From a checkpoint of a small transformer trained on Wikipedia.
Size: 19 layers, width 96, 3 heads of 32, MLP 256 squared leaky ReLU, vocabulary 8192, 3.17M parameters.
Architecture: no biases in attention or MLP, normalized queries and keys, short convolutions, an embedding shortcut, norms scaled by depth.
Training: a variant of Muon for these matrices, 8423 steps.
Each number is 128 + 24 x the weight over its row's rms, rounded and kept within 0 to 255. Layers, rows and columns count from 0. Numbers have three digits each. The size before them is the row's rms in percent of the matrix's.

# down: layer 16 MLP down (transposed), 256x96, rms 0.131, rows 106-165, columns 48-95
# up: layer 16 MLP up, 256x96, rms 0.176, rows 107-166, columns 48-95
down106 101:113169117152090096165138104138126134133175112153122108151161137136135143083140100144107131151128146118158139112136129152189127117084098123100156
up107 096:139105161115097120092134160165152186102161129117104100126113079171130114115119143144155150128129132186131143105145109125125120082128162112152121
down107 105:134138114111113124159151109139178085132114147164138130135147126111158121116156136107116095160124118081121093141125129091125090112142106153168154
up108 104:170113117154127101118116143176100133128099120116162137156109128116138157157116112137156091085143096129154122104141131149105114140115120104097116
down108 093:129118128104156090123124104113134086106111089134119110130092123111160097152106133161109127137152146122090147146158205191129124090119120117103106
up109 093:121136110153134146115077145125140166109134130142105121112119092145092139158153141107137116136062078095145118123142131104115116134102124119177114
down109 102:143151137117146128125160118154121120129126097092146118108102168183144140154147134146165140131129136133122033137139111124127118124123113119152101
up110 104:104131124111154062129128126095146152123128144164093131108122152144130197137130109104143174132132092142153115128141128117131154151122128096105099
down110 108:097125154188190098132118138112107108086106171134101113136103159145150145095134122120165118141110144137112156112106143100117070106132132119145108
up111 103:120122149135186122164095117116165135157144128142161124104113142056114119144151140145170121168121171120145125141128166116159126103144164090143133
down111 099:148145142116137071123137132155113149114174093158158120156093126135103101093117135107157131105091097110101129119127133107156098153132122139116163
up112 101:135119093133063128094125099121124175152144098149112144121133148119130081167132170159089096115104156096144143161124135107131105123141112145178097
down112 102:141124142107144135146111135078120110169165150126130122123159126162131129112104109113163168141178118117147128083131106123073145149140112113096148
up113 109:113122173109163127128152136161116151119069150124100108115127134170146112143144099143150111089169149151174116117085133113146172165105137097121126
down113 104:115123140142115154170107161144156143118094132104103136097097119110140087131102182158142158138108130138126119112162093169179135069125149110103136
up114 110:114176106137134139129132117114147126114114111113097147105092080159135127110157111121155114115130111113160102086129120115111081132114129134119104
down114 099:092131184112116160165153185148090170165120100129135133119135164135147129143122110153137116123146130136071120154106135154129161130129106135159140
up115 107:142126119093109146122148115158163122162159125163198121148118136129161112100104146189158163134106128165102094110129165125165132127164087088128106
down115 097:141154100125100093111136174116104128107109129111085122108122153102115133123132168120142143146149104128126150164118060143106089118133129148110135
up116 104:147122165156104123121114126154165092123142119109133109155126115086128169128155164131154162141094140108168142148099151116075129151127141141094096
down116 103:155149131124108148115113165119154141085142116168091070095133095120089156141102125094145146135107113100138105124132124115090117142193095150106128
up117 108:170161125139115104090129155087117141160098145153111120142140106154111168127103134126136139122103149139141151148139144120116131153115148142150121
down117 098:140135158156110099122127151129129102119148129114136142126107172150150107134156095123113157113123153110127115120132146145124153079147175074119122
up118 100:126142094096076136125123108096143109115093121094104121128145107152086115136171158155092148111130118098148118144099117131113098138117120096142106
down118 102:082196100108158112106113130134129104138115168145119146123128170126154123111133101139125123113135086103141158132119147154142113137081164140122161
up119 094:138151191156121144178091090126161132101136081113152140142097152152114122138124165145125117159120174115133154137107142103157111150111140111102115
down119 099:133165128133139159105151128166111148131140185137128149155171143168091139194130128096119130149173127128118100093124081113142113106145130139128124
up120 103:163116156173135157116146118160131157146086136137124102143141068170130135114107106140114139120126132120213152125128101137134125137094137113134121
down120 103:136150068151133116165155140136107155129127153109139148170190132098133115153121143136126168130082100081147117165136109120115114134120130108107167
up121 106:142151121126166141163132137117117123108119107120164134125129176126133175138115123134126136133126107094094153166092085107115132054091160111117120
down121 108:151120155137158110162175124133126120110139101103141121107133152129109123130125159105103143134107096095084141202140148132118136071124130118187086
up122 111:114162153123105136118113126112077121105117091099135137082090115146126165161112158152166120110140141092108097107084111120106090139130150096131136
down122 099:116088123169121105137161132139147122143160143169166101131140110145107118107203104104132146090121097100126146204104102125131126156106164116079118
up123 107:134136146124142114114114130122125137109115117117112114079114149128147150136150141092166149108074090128137126157141163110134111146100104144080123
down123 108:110166100135116146127138127124135128131101147080123062123158164109078107132174077141125142090140158150118123162140119133131113174113115113115101
up124 110:081122150097105087125106125153120177133168144178115129138133143086123138106187148138172079163136104120093123175127120114150138120106087159125147
down124 107:116159122128139139181099127100118136139158143118139147092156149134157109141159129164127150149116085169154149117089131103133120123149132112113133
up125 096:152109096122144139116130144151197101121095117120100204143152111096128108174109168111161130138141144152133142146119082145106117102134098144111098
down125 089:146155165088112116155092145087120147142137108134131087119107125139097134129166139161109130122107113137126124111116101181136128116181122140163113
up126 095:148114126090144111153156122110124120082125127159143160110138152143094175122097104095131134174148054148105119125157122139109142137095142124134127
down126 094:127113156147116173159115148130084164158149114143144086109161153143115146177154136107153122118159129134155149135141144062140101099152116158144115
up127 108:149131134112134106114146165114147104159161085172144075086153160083144114113131184126117151125126109146124143140154152113096112165187149113115145
down127 109:134122127139113136150145157133101160175143095085138139133148108140061137138160168119117114124120110120110131135128113111130106117133148115138096
up128 101:124123124144136167135116103075098095125073112204129091130099144136143146128147119130164126093164118152152093121156158114094151144135099124120107
down128 104:108104139106151117112135123128084056145127151120150151123156121151125113144131139143139103116087145115089137137130135072161130120111168142120156
up129 100:150099121139153146168113129145128103120131117107127110109188137142121130064109119147124171109137155122117133075139148125142107113075096117129164
down129 100:124140109171115106094098141129095115122154107126148125168095103115096133144158089128146094133117103120130143120129101179140132139200127132125115
up130 090:159095064111150122132089127136119125135079086116138135131141165145136130128076112157152108127141125142138114080155113140133087101116130190139128
down130 081:108098154152141181143124154129084140137141124157071142118122106120141124127132145114140156141142127132158129185134108236161083160131113108156105
up131 094:092124146094172179116110142091108104129139131118119154100090126135165087124109158136118118100162165146128161194125115127129109124079161123104100
down131 097:137128082123129147114088118077159139113145139126109113152090143141126136118161151113107122164112128121106139147106093131129154140104059132122127
up132 096:106125123148095194166167167150135155125137133115134126108113116095128112099136136104098086175127153117151120155129149125132160127136124128111125
down132 100:121171127123150152181155095107138106145100107126108113103151091088116121111103093135142120133178136150107106114160118070128136132143142119139132
up133 085:094108167159147128169142122102160117118176116113141113118087061135152147128150126130106113148169149109117140146164131145122123124120111084124131
down133 085:124127123158107125087110104159183122131081170148125171128084132140147120111167133116121110155068154113134117129131131166156134156111130124156128
up134 096:098124126128158153114142164102073134089135128142103125134131110143136152163126128072124136167114101173121192130138121127127134174074144148123185
down134 093:148117133143127114163138120130146148131107089120167142145132103123162115080154162183138113128148134143120142128136122139154115106149087126110091
up135 095:158112135105147087107136092163106139129123148135124100105132141149124073129140112146121118114158172121138122148118096111131150123133138127102125
down135 089:125153119145090092127113160134145105145108172098154171116096158110099139139130100133137113144125133143133132147139135083136167101106124186114094
up136 107:107145131141179160110155135129096154135095123120136151077147113144115139119114150131110091141139175158115153110127082110105148137127112111132117
down136 097:113102144093136145131128144134154151130148119151162120124157137131134150114076132132114153105097125127090142111102140142113146142101170157142175
up137 107:106098157138130132141125168142137141135137132127143121118118119124161158098149142115198175172156131106110089119138145120162103156101112090149114
down137 100:136123114142119148128159075165165074138125105149129104136169128128103069158108143121156124141138136141142143161176103164137136124123107115119162
up138 090:119155153136123145136126113112129107169141164133172154170143174117117117149118166104106116179128129138115109082079122081125179158139154119140107
down138 098:183117124092132127147110134143116133129178115109111087167135128143105144126138136144143100127146120150113148146106129095086128133201131122144125
up139 099:176110098142138164121178106148138134111148105122133147128119146126102122135138101153133150167123135117135157140156167158118090100122114175127165
down139 100:090100153135127098120105153153155124133126145131152143137123136077130129131138108098099130107131093140115112113115095199125109141083162101112120
up140 087:152134127099146106124147122166161098116089128090124101112139159131142105128132093103108128136115123127114118142144098108130168107122151167107140
down140 091:106134174152179084099132120105153135098122140119186132122114109130136114124161135111133101096121148123114127117132095000148136121117126136106120
up141 094:114138134098094138168116083147139098140094129117128158163149139114177114093101126135140151120140155144111135124109099129115123109127143083107155
down141 099:145117150098137099098101135122102096161127092129152139156143099113110148146118106135151109099111117085128137127120106141177154101095155119137130
up142 104:097143124141115086150145137152109138110112098152132155129104147144108082097136170133129115123138153057116147128128110136109144132095127136139139
down142 108:134099117127147152077103113121110139074167145107114117131179098127133177163135069120133146103146087130136112122131123137144143108188105118138135
up143 112:172093121079102110094140128161140150150112135150099132143111123096152106105104112169125103111161174133150141150159116139102090087066147132144129
down143 103:114107141169127118123147143112133126189129130144109139083082125142137152105131146115115133172123096118090172106108129218129122158145138156140089
up144 093:177147179077154110107132138129162139136077100134176109124142134148128093181158138127108137123142096112135142161087132117168111123112112141147123
down144 107:118121106165154141137144078130134138129128158142093145148120121091152126089085149100141167182111128127119164078131127129111138121168146143107159
up145 106:087114109119143132131117107125118137088129093110140122089126101139132158139106158119146162115094110130138155103114130112109105071072085158120155
down145 096:166143125076122115108165122149107109144125125131135143157142171110140083145145140167110106145141121106118105092119125157112140108152150093114100
up146 107:109160178126109141121125112124133072160135109154082092106093154148129113149122132124149139135173136099140168079131122120151128130143131131132107
down146 102:096120094136110137124102106146123135101109152136067103140116126094154140170159106144124126143116137131127129134101135109108118146179131130145162
up147 101:143145140130145122102161098131163138119161160123159175166115115151149115175133155122132175120135111148147158108102122113127090106126157133138156
down147 106:121157162142126080141151180113127137116119078108118118102164185063158138128134129119155134141119110096132102144128141142127150146124083136090108
up148 105:091079121119148128119171095137125159108113101086115159112114100160145109153103085126167151093138152086125138113142108151143163123157144124103129
down148 097:114153076151105118121105122086119118173088147129139111176144171136120137105120158131092128126133130158109175102126139196114123142126131138157124
up149 100:107171153157111102133108104142099099125094158128120100093140115135094127141179109123147129147178164123138144139146119130110136153139156112145137
down149 100:174107154094132126086154130123152107138140146120089135136126137095125086152072128132112156096094123149085111158103110111099154091109119153162135
up150 098:153113123137096143130146120105145102106110142118139104134163113147081142127153136167149087117108122146161107123149120102132108139132169088162118
down150 098:098141172090126103082145085145138126128141128143114115095102141113076135106148124136116130129125124144158112118138144103134088155169178104126174
up151 105:150174159123151086140153106144138129181145141150161102130128144117159150165096152176154130133149154141091108148139135115155116126134133098092148
down151 102:126109161099130111112120160144124161110117117154083137106136086144113145121121148124147175116131088116131101157082123076156113160173125093139134
up152 101:164154159105179157132070128154114135116129089106122125130130129145085149150134117145092120125150106148144096173113092112116144153122113135122112
down152 102:141105112124132097111113098125145133127134130196165156123146088106154135151154144167064109145163152154169140109161114141105094104126127120122137
up153 101:139127118126085115115141162143129162132126086133092160159111163133139154132142112162160132137157132132128125140095121128096134167146113088142141
down153 105:119124053123159098162119106116152114087133144128113112120178118122127092116141143127134123130119098122146100098122123092099106112123150158105091
up154 104:159152122105120118143142154141106162106074131111132109143089145128139117078139136151110147093153153149065118118130165124136104143144143095128145
down154 107:151082179132142096094098141123098129131149136129126117130172106161150125102102147160102109096107108112110129121119127059098120143097088153085121
up155 103:124132154084127106146100078117178183116140120157078135122120147138144158129101133099155123141146097122146121120129154118082138096111108136129123
down155 097:115141160123108109085112112156127083123127114139138098173181135143124112125142080135147115121107122163107107154114154071154131155153126101129110
up156 101:114082128116134085137111153122125078157115122165150099080101104133157148141107145124150117145102145087113162118124147127131125131137122115098144
down156 105:104125133098147145125178109112103127096145117122101106148128118149109087124174102103081155138112115142109111142113154150092140140116110149163146
up157 101:140141144169134113142142090107147135121119143116126147138139085132142114146173072126121081125092125154151134126066117134135130089110167113128114
down157 102:138155176144131186143143102126154128136107085139125123108097141125155107126185126167169116132132150111130137134139142201132146142143124137105177
up158 105:128119114118077148131125157135148099085167151165176138129117111077130167139106146145186131114146111091108122106125090132137184166140107113092169
down158 111:154119158185157123087121119150131118165092130121106125158097162154159102115114124110148155133110115151152146134106132143153098140150144107100146
up159 095:165123093103067090127123135132162131127100100087093122124192130115144137158131102134101136083147112137119147131145104117092140142151105122130117
down159 105:067175120131114104129100192124148137181149185161147166115135136096124144150120136128114141165137141085140150134119115069143135120120130133138091
up160 101:116096116113138154150146155075129125123093102100104117138123162098106121133089063123155138171082135093119159150134127118147145138138111097097126
down160 101:140188139132149131137182167126115090128096100105159174135160145152144132158158114136087133089119121155135129165117099121119111147118108143101060
up161 095:187116129136169132165105161134121122111170138122147111120129103117085135141096117142106135139116121122123175144130148127110156132083101141145119
down161 097:147116114144095135099117157121131140126108145090135120129097115137146153091153119181140150092148088151170147111112158232112161118116108141111131
up162 097:127134123138147136094148152147117128127144098103129154105131171133121065155165127092145126159090137131152136140138176133098128126127134088136118
down162 093:138101131102132122108126141124146121146117165130151150130144144116169132117138119117096165115103106129128080110094151156092128114088104128119171
up163 075:125136140107129130105141163167165139128120130129101132117150155159117137168076163121162104133113168116131109145147141127079116149119124158142116
down163 077:113122116144133121127080112119104117126108091087145161164112119114120170101166106181104076141137144157135139116141133131146142084160124124131138
up164 101:122104136112130143134138157133117128152149136134136097139117134101126114075113124092137150211140092097153102131123174092159135126189135112106133
down164 103:139152115118101114119156119141126070093096091111115117075141174182085096158170127113140111121119122130146151084109132132100185100134128152124136
up165 102:136092076118107172150156122123141115162190127122132115167117099150137124136130129100108132122126169113145109129110116102125104111158137092164113
down165 103:161187177155107113135128156145088132114103105136149133094182140113148169130106123154160113143129102117123150115128099135100144131094145152108101
up166 099:127158091159100178121086149120135115148150151102164095142171137109110138127143159134146120110140095118107161126111158113101141159153104153134112